python train.py --norm_place="pre" --positions="learned" --tie_embeddings=true --init_std_up=0.0224 --optimizer="soap_variant" --decay_fraction=0.691 --batch_tokens=32768 --train_tokens=156000000
Each number is 50 + 10 x the weight over its row's rms, rounded and kept within 0 to 99. Layers, rows and columns count from 0. The size before them is the row's rms in percent of the matrix's.

# o: layer 2 attention output (transposed), 192x192, rms 0.0913, rows 73-125, columns 128-191
# v: layer 2 attention value, 192x192, rms 0.101, rows 74-125, columns 128-191
o73 095:50 49 49 55 26 46 31 50 41 38 44 47 46 58 36 53 49 40 31 33 28 47 51 61 24 50 53 35 50 65 45 46 40 46 43 60 36 58 46 57 50 63 33 58 41 44 48 55 19 47 55 51 36 39 46 48 46 47 26 42 63 43 58 39
v74 080:69 43 64 34 56 50 59 56 52 68 37 73 48 47 38 49 58 58 59 63 61 32 39 41 51 46 60 48 61 51 52 48 34 45 46 54 59 41 57 60 57 61 64 43 40 56 36 48 74 44 46 61 49 57 48 59 59 53 44 63 57 61 60 44
o74 080:45 57 53 53 62 60 64 57 64 52 47 48 63 62 43 56 45 68 59 48 42 46 55 39 65 44 63 45 59 60 50 50 65 53 63 42 44 53 20 35 54 55 58 55 56 53 44 42 64 44 46 52 62 38 50 50 63 61 49 54 56 56 39 44
v75 083:48 36 62 51 59 43 49 60 59 59 55 51 60 62 46 43 44 59 61 46 39 56 43 55 61 33 48 42 47 73 63 37 50 43 54 50 50 40 56 47 60 49 75 54 48 50 37 58 37 39 47 52 49 44 45 42 52 46 55 60 45 54 56 31
o75 090:60 71 41 50 50 59 67 37 57 45 60 41 51 62 65 46 64 57 44 64 52 48 46 62 49 50 58 53 52 36 32 52 45 64 43 63 42 48 39 49 47 49 47 33 51 56 53 39 62 69 42 42 58 60 44 53 42 41 55 48 41 49 62 40
v76 080:61 57 36 41 45 51 61 57 39 55 56 37 54 53 47 28 62 59 58 54 53 46 68 46 63 40 67 58 56 53 41 46 31 36 49 44 60 54 52 57 51 28 49 43 66 44 43 54 56 58 44 57 55 71 50 46 70 32 43 39 43 56 39 50
o76 092:50 65 62 45 63 49 53 31 53 57 49 51 47 54 59 62 52 67 51 48 41 62 52 52 45 61 20 35 39 47 58 61 47 52 56 65 52 60 55 42 52 58 63 58 35 35 56 63 47 28 51 66 44 47 50 48 47 66 59 47 64 42 46 40
v77 083:48 38 53 64 47 54 29 43 33 43 49 62 52 56 43 43 42 50 62 50 57 68 35 40 55 48 35 54 45 53 46 64 72 64 50 60 70 51 70 43 66 50 60 45 52 60 61 56 53 56 54 45 49 57 37 44 47 58 42 46 44 49 33 44
o77 102:45 59 61 43 49 51 59 45 61 38 43 43 55 41 64 55 52 65 45 49 33 31 45 51 41 30 45 60 53 40 33 58 58 47 50 53 53 60 48 52 48 43 44 51 56 47 46 45 69 51 44 47 59 58 71 36 32 51 47 53 48 51 53 57
v78 085:68 61 47 56 70 64 51 56 61 65 47 58 52 46 46 49 32 71 51 51 53 49 41 46 59 39 55 31 40 55 51 66 55 46 51 47 53 39 51 50 59 41 56 38 51 27 53 46 47 60 44 64 68 50 61 55 63 51 38 33 42 52 52 57
o78 088:40 49 46 41 76 47 58 38 51 44 64 43 63 68 54 43 64 42 51 63 38 53 53 46 44 36 56 62 46 52 54 48 48 46 52 38 35 57 50 32 39 52 53 32 48 64 49 54 60 28 57 37 33 45 28 38 53 56 67 52 44 43 53 29
v79 102:54 57 53 30 68 49 50 59 41 56 43 38 54 51 38 42 46 55 44 54 61 57 38 45 54 47 46 35 49 41 65 56 53 64 59 49 55 49 56 38 52 60 68 54 51 40 60 45 56 42 59 45 51 51 62 47 47 45 33 26 52 47 39 57
o79 092:48 57 50 52 72 58 40 48 48 41 55 53 66 56 38 46 59 66 63 53 46 51 73 61 43 43 58 52 38 54 36 65 60 56 52 51 48 54 67 39 42 64 44 42 64 63 56 59 61 56 43 46 54 52 34 42 36 67 55 47 51 56 30 60
v80 075:55 48 54 55 38 43 49 58 39 50 53 47 35 50 36 59 36 39 67 50 52 40 36 47 52 48 53 43 71 65 38 52 43 38 47 39 40 42 28 50 57 48 46 54 71 49 51 62 40 54 42 57 45 53 49 46 45 54 64 66 52 53 57 51
o80 083:50 58 41 43 45 48 55 46 60 63 49 48 37 55 51 60 48 60 37 44 41 57 66 44 49 50 63 49 57 43 45 44 43 49 57 61 52 55 50 62 54 51 51 51 22 55 37 42 54 37 46 55 42 53 66 64 61 36 49 52 33 52 73 45
v81 070:53 54 63 33 63 47 61 51 61 44 49 36 51 36 67 44 38 73 46 56 52 50 45 33 59 28 45 49 55 48 59 52 53 50 63 41 58 63 59 49 65 48 54 52 25 52 80 54 40 46 51 51 42 75 46 39 54 50 44 47 55 50 30 64
o81 076:39 46 52 35 55 52 36 43 45 47 44 44 46 56 34 37 55 40 60 59 36 68 50 48 40 71 46 68 33 45 35 57 51 68 48 67 46 52 49 44 34 39 44 69 49 47 37 42 44 57 40 33 59 44 40 56 29 55 61 52 41 51 56 45
v82 083:55 59 48 54 53 42 46 50 50 54 49 50 50 52 49 44 52 60 34 54 57 50 39 47 50 42 51 36 41 39 50 54 68 79 34 71 71 50 55 55 44 42 47 49 60 40 58 43 61 62 41 39 67 30 60 33 48 52 39 38 53 52 37 44
o82 092:35 36 34 53 49 53 46 52 53 26 41 40 39 37 47 55 58 35 49 35 61 46 44 33 37 52 31 61 46 49 38 40 54 37 62 28 41 55 47 43 54 43 50 26 49 51 59 41 72 51 53 56 24 48 41 70 50 44 51 41 51 47 38 59
v83 087:48 47 43 42 48 50 55 50 50 61 35 71 48 56 48 42 42 59 45 73 30 40 40 52 55 66 52 54 54 42 32 49 47 44 56 47 50 43 42 45 66 51 34 53 54 45 60 61 58 56 54 59 40 31 56 39 51 54 54 40 61 43 50 46
o83 107:53 62 52 50 44 51 56 31 64 44 61 37 42 52 61 45 58 49 38 40 43 51 60 57 50 47 41 54 47 56 59 54 57 48 60 62 49 61 62 51 36 63 76 41 54 51 51 53 55 40 56 45 45 67 61 69 51 46 51 50 43 45 63 48
v84 088:40 52 38 35 52 44 59 62 51 45 40 56 62 32 40 48 46 65 52 66 45 63 39 38 67 49 49 47 55 60 54 37 60 56 54 48 66 55 59 30 66 47 67 50 61 31 54 60 54 52 46 52 48 64 54 45 42 40 47 48 38 49 53 58
o84 117:52 59 53 43 64 58 62 31 56 42 66 41 52 50 67 73 58 49 45 42 47 48 62 51 40 50 43 55 33 27 50 57 43 46 59 70 41 76 50 54 28 74 47 42 52 64 55 49 49 42 53 45 51 40 66 52 35 57 44 47 65 46 55 43
v85 080:44 45 40 50 45 51 51 57 35 54 55 50 47 45 45 46 65 60 49 53 53 48 42 32 55 39 51 57 38 56 30 64 57 64 61 72 71 39 53 27 48 41 46 52 61 59 64 47 63 51 39 58 71 39 64 42 43 53 58 34 52 57 49 48
o85 076:54 58 37 54 55 60 45 45 54 50 45 56 54 39 47 54 34 46 57 42 60 44 58 43 51 56 46 60 38 37 53 62 59 47 39 43 51 55 62 56 47 62 68 34 42 52 61 39 64 51 41 55 28 71 53 70 70 67 49 36 56 44 29 54
v86 093:57 56 40 53 60 47 57 60 59 54 41 44 56 42 69 28 64 55 42 51 57 45 60 38 57 60 46 62 46 48 51 68 64 57 48 61 50 45 66 43 49 37 45 43 37 56 59 26 63 36 57 44 69 37 55 58 48 44 52 39 49 41 55 42
o86 104:52 45 62 46 47 69 34 70 50 57 57 56 32 53 25 60 43 40 72 49 55 52 56 48 52 52 42 44 45 49 58 50 45 47 33 34 49 41 31 60 58 79 66 41 65 62 60 45 68 59 51 51 51 54 53 52 67 69 46 39 45 55 31 65
v87 081:53 50 40 43 42 40 45 40 55 54 41 45 53 41 55 34 48 38 33 46 46 58 57 42 52 57 43 56 42 42 49 72 46 64 58 50 68 56 53 45 36 49 54 61 49 42 64 46 60 47 67 47 53 52 63 55 42 55 42 44 51 59 61 48
o87 082:42 55 56 41 35 63 42 42 40 47 40 53 30 36 42 39 40 39 53 53 53 48 47 61 49 42 24 41 46 61 40 46 57 58 38 64 57 42 59 50 54 56 52 49 61 43 50 52 49 54 39 46 59 52 45 49 41 62 42 52 57 57 08 64
v88 079:51 58 48 60 57 55 43 54 45 45 49 46 42 50 47 51 24 51 47 63 47 50 44 41 41 48 55 33 38 53 72 51 66 64 56 46 68 29 55 50 53 68 68 48 50 39 61 38 45 42 48 48 55 58 49 38 42 64 27 59 57 50 42 50
o88 098:55 56 47 32 54 49 56 57 45 56 64 43 58 47 51 42 61 42 50 47 48 43 43 42 50 35 37 51 37 29 45 60 57 51 51 43 48 51 53 34 37 24 38 49 48 61 48 55 49 46 36 39 49 37 51 36 47 36 52 42 35 44 51 53
v89 077:49 47 42 55 36 48 38 50 46 33 48 61 69 46 51 46 51 32 56 48 54 68 39 47 48 59 36 41 53 43 40 60 59 71 63 43 57 67 64 51 47 60 43 49 55 46 54 47 44 28 63 42 49 52 56 32 37 59 42 67 54 46 44 47
o89 088:48 37 57 42 55 31 36 34 46 49 52 40 47 39 33 51 43 56 50 34 54 42 54 55 30 44 59 54 51 46 53 56 52 44 44 62 53 44 39 48 52 41 37 57 61 63 51 35 54 60 43 57 31 48 72 48 32 48 41 28 60 67 45 49
v90 073:56 51 57 34 39 35 56 43 65 42 45 51 51 37 48 48 46 68 34 38 62 47 64 45 53 59 48 58 56 50 68 56 29 51 62 51 46 50 55 57 39 37 52 55 34 52 56 45 44 34 59 49 53 49 37 44 57 43 56 54 58 39 60 46
o90 089:41 48 49 57 49 48 34 57 50 52 49 44 30 47 39 45 52 34 62 59 61 59 57 48 46 65 50 49 51 64 43 26 62 57 30 40 59 34 39 48 62 53 66 49 44 47 52 38 55 74 54 58 59 56 56 60 53 59 56 43 41 63 27 51
v91 088:40 53 73 65 43 51 56 63 65 61 65 78 40 49 53 56 48 37 68 52 56 63 48 51 51 61 36 44 62 68 58 45 33 34 48 57 28 56 44 46 49 52 53 53 59 40 29 52 42 67 54 56 42 36 38 59 47 48 62 55 39 58 50 45
o91 092:49 46 37 42 71 36 60 33 40 44 53 46 56 64 36 62 55 50 32 49 35 37 57 58 56 44 89 46 61 46 34 44 49 58 47 51 42 50 36 66 59 52 31 45 45 63 50 50 53 38 41 57 41 55 49 41 56 30 55 56 54 59 64 40
v92 062:58 37 47 38 44 43 42 51 44 66 52 44 52 65 53 57 53 57 66 68 51 51 44 52 52 45 36 52 47 46 58 65 60 46 51 68 55 66 32 45 42 53 62 64 53 59 40 65 48 53 52 44 40 50 53 56 46 51 55 51 46 57 54 32
o92 073:44 46 57 62 45 49 47 43 46 48 38 48 44 40 53 61 51 80 45 41 51 58 45 60 43 60 56 50 46 40 37 32 42 59 44 54 58 33 57 59 52 36 59 35 47 43 56 36 57 34 25 65 58 47 57 43 42 54 39 43 57 53 31 57
v93 071:60 52 38 40 52 66 49 48 45 50 60 56 43 51 41 62 33 52 55 43 47 54 42 49 62 46 52 65 38 44 52 65 48 30 49 67 51 38 39 39 44 51 52 31 45 27 60 42 74 55 41 62 51 62 39 48 42 47 50 57 49 63 48 64
o93 084:46 48 40 35 73 54 56 41 54 43 61 58 64 40 78 31 58 70 50 54 36 48 47 43 54 42 48 46 56 51 48 55 52 46 62 49 60 54 72 52 32 69 57 47 40 56 48 66 31 39 56 51 56 39 49 62 42 59 54 53 56 34 60 42
v94 087:39 51 49 48 32 49 47 50 48 46 59 57 62 47 54 79 38 41 59 55 42 75 68 72 40 59 45 54 62 49 46 35 33 56 50 40 37 52 50 52 49 54 40 52 62 60 47 55 26 60 62 44 49 54 60 46 48 47 60 61 39 48 51 48
o94 090:55 45 47 51 40 46 63 30 52 36 52 53 49 43 62 53 48 52 31 41 56 41 49 47 39 46 62 50 63 56 55 53 48 48 52 72 53 70 63 61 42 42 48 64 39 55 42 43 42 53 49 56 46 59 52 44 43 38 26 75 53 51 76 44
v95 067:55 50 40 55 49 48 45 55 35 57 51 55 46 52 43 44 31 39 48 49 29 38 39 63 50 67 59 30 43 39 43 67 61 39 43 43 53 59 46 43 56 60 40 53 53 52 64 51 51 47 52 59 61 39 61 55 53 47 53 39 60 45 59 48
o95 079:51 64 48 47 51 46 67 44 44 72 59 41 44 54 42 38 51 45 31 43 52 47 51 50 58 38 36 50 49 53 56 51 46 54 57 62 61 39 49 38 39 50 62 47 56 35 34 58 38 37 45 42 36 51 45 36 70 50 52 44 40 50 53 47
v96 079:58 63 50 56 58 45 57 39 56 23 43 48 42 42 57 37 51 40 57 50 52 60 51 56 47 34 52 53 44 37 53 53 61 49 61 53 62 43 53 30 39 73 39 38 45 50 74 33 55 65 60 35 45 63 51 58 33 52 42 35 63 44 53 56
o96 079:54 54 60 32 69 62 41 54 41 56 49 55 71 41 45 53 49 45 60 51 52 42 57 47 58 41 49 74 42 61 48 65 52 38 49 48 41 46 68 54 41 50 50 55 60 54 63 61 35 45 49 60 66 34 52 65 39 54 50 55 50 48 48 51
v97 071:51 47 60 46 54 48 43 57 44 58 48 58 58 63 48 49 57 78 48 59 56 71 57 34 53 35 47 57 46 64 57 49 55 70 61 62 59 42 63 37 46 43 73 48 46 38 46 43 36 29 34 46 56 49 45 52 47 56 50 58 49 50 54 45
o97 075:39 47 49 56 50 48 54 61 49 59 56 39 40 36 56 54 59 52 55 44 58 40 51 51 44 45 57 36 41 34 53 44 53 44 38 30 54 35 37 51 57 59 56 34 43 71 48 23 73 73 54 52 52 58 59 41 59 58 42 46 48 52 39 63
v98 072:58 38 52 59 67 51 56 50 58 53 56 44 48 39 56 45 33 54 40 71 49 41 32 44 56 57 70 50 53 72 58 46 51 44 59 61 65 45 36 66 48 50 54 36 51 67 42 52 56 73 24 57 54 43 55 48 48 53 38 43 53 60 50 36
o98 078:56 60 47 38 49 48 59 64 35 67 42 48 49 74 56 63 62 50 55 51 47 55 51 53 43 58 39 46 52 34 52 67 41 46 45 40 36 62 41 29 48 52 53 39 42 20 62 51 48 31 45 38 53 40 39 63 69 45 53 55 52 53 55 47
v99 066:60 57 38 46 44 56 35 45 54 51 44 33 33 37 50 54 40 49 56 55 53 49 63 42 33 39 60 50 55 29 45 71 57 68 49 42 56 44 53 44 38 58 45 63 50 52 67 53 36 55 66 53 58 53 58 37 48 54 29 34 53 46 36 56
o99 085:54 57 47 26 53 47 67 39 43 56 60 45 65 51 59 47 59 42 47 59 44 61 53 44 43 60 47 55 39 60 61 47 53 41 56 69 68 62 53 50 50 40 42 62 40 54 52 61 48 48 48 44 46 51 56 56 44 37 61 61 36 37 61 50
v100 075:45 41 37 51 63 53 43 35 46 36 41 34 52 50 59 51 39 37 48 38 34 61 45 62 45 40 43 65 58 51 75 41 60 60 57 50 60 55 55 52 63 62 56 53 40 39 62 50 53 33 59 53 45 65 30 53 43 65 56 44 51 39 57 67
o100 086:63 54 53 32 50 48 42 67 50 54 47 65 47 40 50 41 68 48 50 50 51 51 48 47 50 49 43 49 42 38 39 54 39 59 59 46 49 50 68 44 29 30 33 46 42 54 46 45 22 57 56 31 59 56 60 42 29 37 46 61 47 60 49 57
v101 066:69 48 52 39 39 33 35 59 47 43 50 43 65 34 62 51 67 36 32 50 57 47 61 43 50 52 44 46 59 42 44 50 70 45 45 59 51 50 47 67 51 38 43 43 57 58 51 65 46 49 33 49 41 40 56 49 33 44 40 45 58 45 42 35
o101 076:38 43 63 84 32 53 33 39 43 45 53 57 31 62 35 58 43 38 62 43 61 40 42 52 52 53 65 35 50 57 61 52 50 59 46 41 48 56 50 54 50 68 52 56 51 50 48 42 50 72 64 40 46 53 53 44 58 65 56 56 58 67 43 71
v102 081:47 52 54 41 51 50 53 42 46 54 37 52 68 51 59 47 66 56 49 37 56 33 71 51 75 54 45 52 44 49 49 55 50 40 50 53 59 58 30 47 59 34 65 54 36 63 41 42 58 39 47 44 49 24 55 52 59 43 51 36 33 53 61 51
o102 085:41 39 47 59 45 62 46 51 52 53 53 42 36 64 38 48 41 62 62 66 47 61 49 48 40 61 49 46 43 55 56 47 44 53 45 42 50 36 57 52 49 59 64 49 58 36 51 41 51 76 47 52 65 63 37 68 53 62 58 63 56 53 31 54
v103 059:75 46 58 60 68 56 33 59 59 40 40 42 46 48 49 35 68 64 65 23 64 44 51 52 38 54 56 38 45 47 62 63 49 43 52 46 46 58 38 55 47 51 72 23 37 48 45 40 44 43 52 53 70 38 33 59 52 51 57 52 36 42 56 41
o103 061:51 46 47 42 45 45 51 59 44 69 62 48 48 57 25 62 46 41 46 70 48 62 54 57 51 49 66 39 44 49 47 34 56 59 33 40 44 37 33 47 65 48 31 52 54 49 65 38 61 62 52 59 49 52 65 40 61 46 65 49 41 56 35 63
v104 080:48 40 41 56 51 34 50 53 53 42 66 55 54 43 60 46 39 19 47 58 40 47 60 68 42 46 47 45 55 42 41 23 57 41 48 54 28 41 45 65 46 51 38 66 53 65 49 53 32 54 48 51 50 49 45 54 47 41 66 68 45 39 46 36
o104 082:53 57 54 64 18 54 49 55 56 43 41 44 44 53 48 45 50 50 59 50 51 60 29 60 51 49 51 35 58 58 68 55 45 62 61 56 56 60 33 42 60 38 45 56 45 45 40 61 46 50 47 38 50 58 69 43 39 51 24 54 54 67 66 56
v105 083:58 43 52 46 44 64 52 47 71 48 42 47 58 39 73 48 51 56 45 59 54 52 58 45 52 48 65 72 38 40 53 37 43 42 30 59 46 53 40 57 53 39 50 48 63 53 75 63 42 48 35 48 45 46 53 43 56 39 73 58 49 61 63 43
o105 101:42 34 53 70 16 35 53 58 50 54 59 55 24 56 34 58 48 24 58 47 50 53 51 45 43 58 56 43 62 53 49 47 43 59 39 38 49 59 65 60 60 51 60 49 45 44 28 33 53 57 52 52 57 62 55 51 66 46 48 55 52 40 56 34
v106 080:61 59 48 54 76 52 40 53 44 43 54 41 47 58 43 44 50 44 54 47 54 60 40 58 60 42 42 39 50 58 69 30 39 50 43 47 57 65 42 77 76 44 62 36 43 50 57 49 59 38 57 60 47 66 42 54 50 60 54 63 47 71 48 61
o106 095:48 50 44 39 66 52 40 49 58 53 47 62 69 45 71 40 52 64 49 60 44 44 46 60 53 41 55 56 46 50 33 40 41 45 65 40 31 47 55 27 38 52 41 48 43 52 20 45 34 52 49 37 57 39 41 57 36 52 61 37 55 28 46 39
v107 079:55 69 43 67 36 34 47 46 68 57 37 59 33 43 63 43 75 46 46 37 60 62 69 37 44 53 55 55 46 49 55 55 44 40 51 40 55 52 44 47 33 40 40 43 65 36 56 51 49 57 49 43 57 42 65 52 42 39 48 42 46 65 67 42
o107 096:49 36 42 48 44 61 50 61 43 56 51 45 44 43 40 53 51 38 44 43 55 49 52 47 48 57 36 41 48 52 56 47 52 60 44 48 64 44 51 60 70 55 52 44 47 62 52 49 64 48 53 65 47 57 51 58 84 45 49 53 56 49 38 47
v108 083:53 52 40 33 47 48 47 36 40 36 39 48 59 40 47 38 51 66 53 54 48 55 64 42 40 54 50 80 44 40 39 58 60 64 55 60 60 53 53 43 43 40 48 55 47 42 73 44 60 57 44 54 56 45 60 44 48 27 59 56 44 55 40 61
o108 089:40 54 62 52 41 50 61 37 53 57 53 42 47 40 55 50 59 30 32 40 52 56 59 54 49 65 43 31 35 55 53 59 53 50 49 69 59 61 70 47 52 63 74 49 58 53 51 43 54 54 60 60 47 67 67 72 53 60 41 45 48 52 40 58
v109 064:49 47 56 37 54 62 42 54 44 67 43 44 47 48 31 48 38 64 46 48 54 42 30 54 60 42 47 55 34 46 52 60 65 61 52 48 67 54 66 54 49 59 59 47 37 39 72 38 59 35 52 48 55 46 64 46 67 61 42 54 54 59 47 59
o109 065:35 47 60 73 63 52 61 56 51 40 49 54 70 42 55 49 47 50 70 54 62 50 52 33 54 50 55 53 37 42 54 63 45 58 56 49 60 41 44 38 52 32 51 52 59 57 44 45 60 58 47 44 43 66 38 49 60 63 63 43 46 52 36 49
v110 085:52 46 53 45 55 53 56 51 35 62 58 50 65 53 39 52 61 59 53 44 43 41 56 35 52 41 59 59 38 55 48 49 42 46 44 51 70 45 32 25 54 52 67 42 50 48 48 45 65 36 50 55 57 50 49 39 53 45 53 52 49 60 50 48
o110 086:57 58 43 43 54 62 63 51 68 65 52 40 41 37 79 53 54 60 50 46 48 60 53 57 57 46 39 47 40 32 56 56 53 49 61 46 54 58 44 59 43 62 53 44 52 50 49 42 52 38 46 56 54 71 66 55 55 67 50 56 57 48 38 32
v111 083:43 55 41 31 58 55 54 49 54 63 50 62 51 33 51 41 69 71 50 50 45 32 57 42 66 53 38 57 41 56 46 62 51 63 53 52 66 37 49 33 59 41 59 45 44 59 44 52 70 35 50 43 44 39 62 65 54 61 61 59 50 52 54 44
o111 099:44 45 45 72 43 62 44 61 58 56 55 47 40 61 47 51 40 56 59 39 63 39 67 38 49 62 48 52 46 52 47 40 47 50 47 49 60 43 35 69 34 77 59 36 52 57 42 20 59 69 58 44 58 42 51 47 61 60 52 34 58 55 35 51
v112 092:60 61 36 47 43 39 51 61 59 56 36 58 50 39 51 44 58 41 45 57 54 45 51 52 49 65 62 41 46 52 36 43 49 56 50 47 38 49 40 44 45 49 27 37 56 60 53 36 68 62 42 49 49 25 69 41 38 32 39 41 52 62 59 39
o112 124:49 45 46 67 42 51 56 64 53 66 62 56 47 61 43 56 53 33 52 34 54 47 58 48 50 43 36 40 57 63 77 55 54 45 51 47 50 56 51 53 57 68 69 53 57 54 52 61 53 53 58 57 51 54 47 57 77 61 43 50 63 47 47 57
v113 086:66 41 59 48 54 44 69 51 54 63 64 64 48 59 36 46 62 63 71 72 41 49 58 40 65 50 53 62 26 59 28 59 58 56 47 59 58 38 36 48 42 43 57 55 56 51 39 57 59 61 51 43 45 38 37 61 63 42 61 48 47 49 58 32
o113 104:42 55 53 70 52 50 42 50 57 51 39 41 47 52 53 47 56 72 41 45 47 46 43 49 49 74 37 54 58 55 56 48 47 45 54 44 62 62 42 65 56 58 66 29 50 39 55 44 52 50 39 68 53 68 63 47 65 58 67 48 58 51 48 49
v114 067:56 45 28 53 55 40 62 37 48 62 48 49 48 51 53 43 47 49 33 62 32 51 55 32 50 53 39 72 24 50 48 40 42 46 43 46 55 39 34 61 41 43 59 50 48 36 37 54 62 39 29 37 53 41 41 61 43 54 49 51 64 51 58 52
o114 073:43 47 58 45 53 64 31 73 45 43 49 52 53 62 39 40 61 49 59 38 59 45 48 56 56 63 46 46 55 41 47 47 61 62 42 41 44 51 69 29 41 62 51 32 64 48 53 40 33 50 50 47 57 49 43 60 65 25 64 44 47 66 43 36
v115 080:50 68 45 58 33 54 49 48 53 35 42 31 46 43 44 47 56 44 40 43 51 52 50 35 40 60 52 40 53 49 53 59 57 64 55 68 55 55 59 24 52 60 51 67 79 52 51 56 53 65 35 48 60 41 60 52 38 60 39 48 72 55 53 39
o115 079:62 51 50 46 49 43 65 63 48 43 61 47 56 52 56 47 47 45 57 54 49 43 60 53 50 34 26 69 46 52 35 48 55 47 48 59 54 36 51 69 50 51 37 45 41 47 80 45 50 36 51 50 46 38 59 45 58 51 43 47 44 53 43 67
v116 078:38 44 44 54 46 52 43 44 33 42 49 47 40 48 36 67 45 43 48 30 46 64 38 55 38 47 42 46 44 31 67 51 49 53 38 44 58 37 50 31 51 60 62 51 44 52 62 51 47 52 59 51 56 46 60 49 36 63 29 34 54 56 43 61
o116 089:52 59 41 31 48 45 48 60 47 44 49 61 60 49 65 41 46 55 50 76 40 37 54 52 47 32 56 53 45 49 32 54 51 56 63 58 58 59 62 53 32 31 30 52 47 56 38 56 41 44 49 33 54 48 44 53 37 35 59 57 34 45 56 55
v117 079:54 56 58 34 41 58 56 51 46 77 48 68 56 73 27 47 36 58 43 68 28 56 44 59 53 78 53 69 43 39 55 44 39 42 45 56 38 55 41 49 35 46 31 38 66 39 67 59 53 62 44 45 52 42 56 40 46 28 59 49 61 59 28 50
o117 092:44 47 41 55 43 47 55 48 57 36 51 32 52 46 65 39 39 61 35 45 56 44 60 54 44 48 50 40 60 57 57 70 61 51 50 62 66 58 70 47 56 67 77 61 60 42 40 53 63 40 56 55 51 73 56 58 53 43 42 54 49 40 60 33
v118 074:45 64 48 50 51 59 43 45 46 54 55 38 59 36 47 62 60 63 47 43 43 54 43 56 40 50 56 48 48 46 45 49 53 58 60 69 80 46 53 45 55 49 54 50 52 60 55 56 52 37 52 51 61 49 56 48 47 75 30 46 53 59 41 65
o118 076:51 51 45 44 66 57 66 42 50 49 51 52 57 60 57 38 60 45 48 57 52 57 44 40 54 59 35 54 43 45 59 51 57 64 68 48 56 61 71 34 39 43 39 57 51 42 72 65 50 64 62 48 30 54 32 51 40 46 66 39 53 48 53 58
v119 091:48 63 41 46 49 42 41 52 37 49 46 56 47 58 34 56 48 56 44 41 55 50 38 51 49 46 53 52 38 28 48 64 74 57 52 51 58 65 53 46 38 63 42 42 50 50 77 29 66 45 46 50 67 44 76 41 46 61 37 37 48 58 34 57
o119 085:36 48 47 39 71 64 64 45 48 50 53 54 68 45 43 36 47 53 46 69 43 51 50 30 68 46 39 58 73 66 50 59 61 46 56 42 56 22 49 35 58 51 51 58 54 48 72 57 58 42 46 59 35 41 40 61 60 72 50 44 57 46 47 63
v120 074:46 53 43 35 45 51 34 40 47 46 59 41 54 34 54 63 61 29 45 53 58 50 63 42 38 61 49 47 47 45 38 58 48 62 40 56 56 58 61 43 48 46 44 59 65 60 52 40 69 56 55 57 46 42 70 68 26 63 37 68 47 57 45 54
o120 089:42 37 58 62 28 45 47 52 56 52 45 60 38 35 56 54 39 56 63 41 46 45 43 59 48 35 52 45 43 54 49 50 55 45 50 50 63 50 38 56 48 59 40 47 51 63 46 33 43 33 48 49 55 47 57 34 61 69 43 42 63 51 33 58
v121 081:36 46 60 38 41 45 48 44 47 46 62 58 52 49 41 43 59 41 42 47 39 54 45 60 48 69 43 47 58 49 52 51 30 54 55 57 57 51 69 48 55 39 28 56 64 60 54 67 50 46 60 44 26 56 54 46 36 44 62 52 45 59 54 46
o121 086:49 50 44 66 40 35 43 43 48 39 39 55 40 46 56 51 38 55 43 45 68 45 52 59 43 48 44 53 55 59 48 53 56 57 48 60 55 63 55 71 39 52 59 53 41 38 39 41 57 55 50 44 57 67 57 48 33 58 29 35 60 49 51 54
v122 074:53 47 54 46 50 42 56 60 50 50 58 44 51 60 45 56 58 56 49 61 48 25 54 47 59 36 73 56 70 42 35 59 57 41 57 53 57 51 55 50 49 39 56 56 50 54 41 53 42 58 54 48 49 53 40 45 62 46 66 32 36 37 53 36
o122 080:53 59 54 58 60 56 53 40 40 62 34 38 31 41 59 55 49 68 44 55 30 66 34 59 47 61 37 42 37 58 44 41 39 38 36 55 45 40 34 51 62 54 55 46 51 33 52 53 47 44 26 57 41 58 61 58 36 54 48 63 40 58 59 52
v123 082:47 34 54 54 53 75 57 49 52 48 52 47 32 43 41 62 26 46 59 57 43 56 41 39 51 34 57 52 45 42 51 35 51 45 45 27 43 29 41 54 58 55 70 32 40 43 38 65 45 45 33 63 44 49 34 54 49 65 44 48 52 53 41 61
o123 115:50 52 60 37 47 47 42 54 44 49 55 54 61 49 65 53 53 47 57 40 43 42 56 49 51 46 68 45 48 39 41 55 50 40 48 47 42 60 50 47 36 54 23 53 58 62 36 63 35 35 55 33 36 43 50 40 45 36 65 57 40 47 63 38
v124 080:53 50 62 51 49 48 52 42 69 29 50 37 34 32 70 53 45 51 59 32 50 50 44 52 46 23 61 45 54 40 50 24 58 64 47 39 45 57 67 59 48 66 58 36 36 54 50 38 45 58 42 56 33 54 51 57 50 52 53 57 42 54 57 59
o124 087:46 42 43 54 43 63 53 64 52 57 44 64 41 50 54 72 47 33 59 48 55 53 51 51 46 59 64 49 56 55 43 44 51 33 32 53 41 42 30 42 60 43 32 54 49 58 48 57 50 73 61 46 63 33 49 56 53 29 34 65 49 48 42 49
v125 073:44 42 50 37 46 57 59 51 43 49 52 38 52 33 49 50 66 66 45 45 41 66 54 32 55 40 32 59 35 59 50 55 48 73 52 56 56 56 59 43 46 43 62 51 54 35 33 42 58 27 47 40 41 56 43 59 46 50 68 64 46 58 48 50
o125 087:53 54 50 73 52 55 46 49 75 55 54 47 46 39 58 54 41 57 49 50 62 40 48 41 47 52 71 46 50 52 50 30 31 54 39 55 50 52 35 57 38 74 54 40 42 62 40 24 58 62 65 51 60 45 71 45 49 53 39 38 55 39 35 44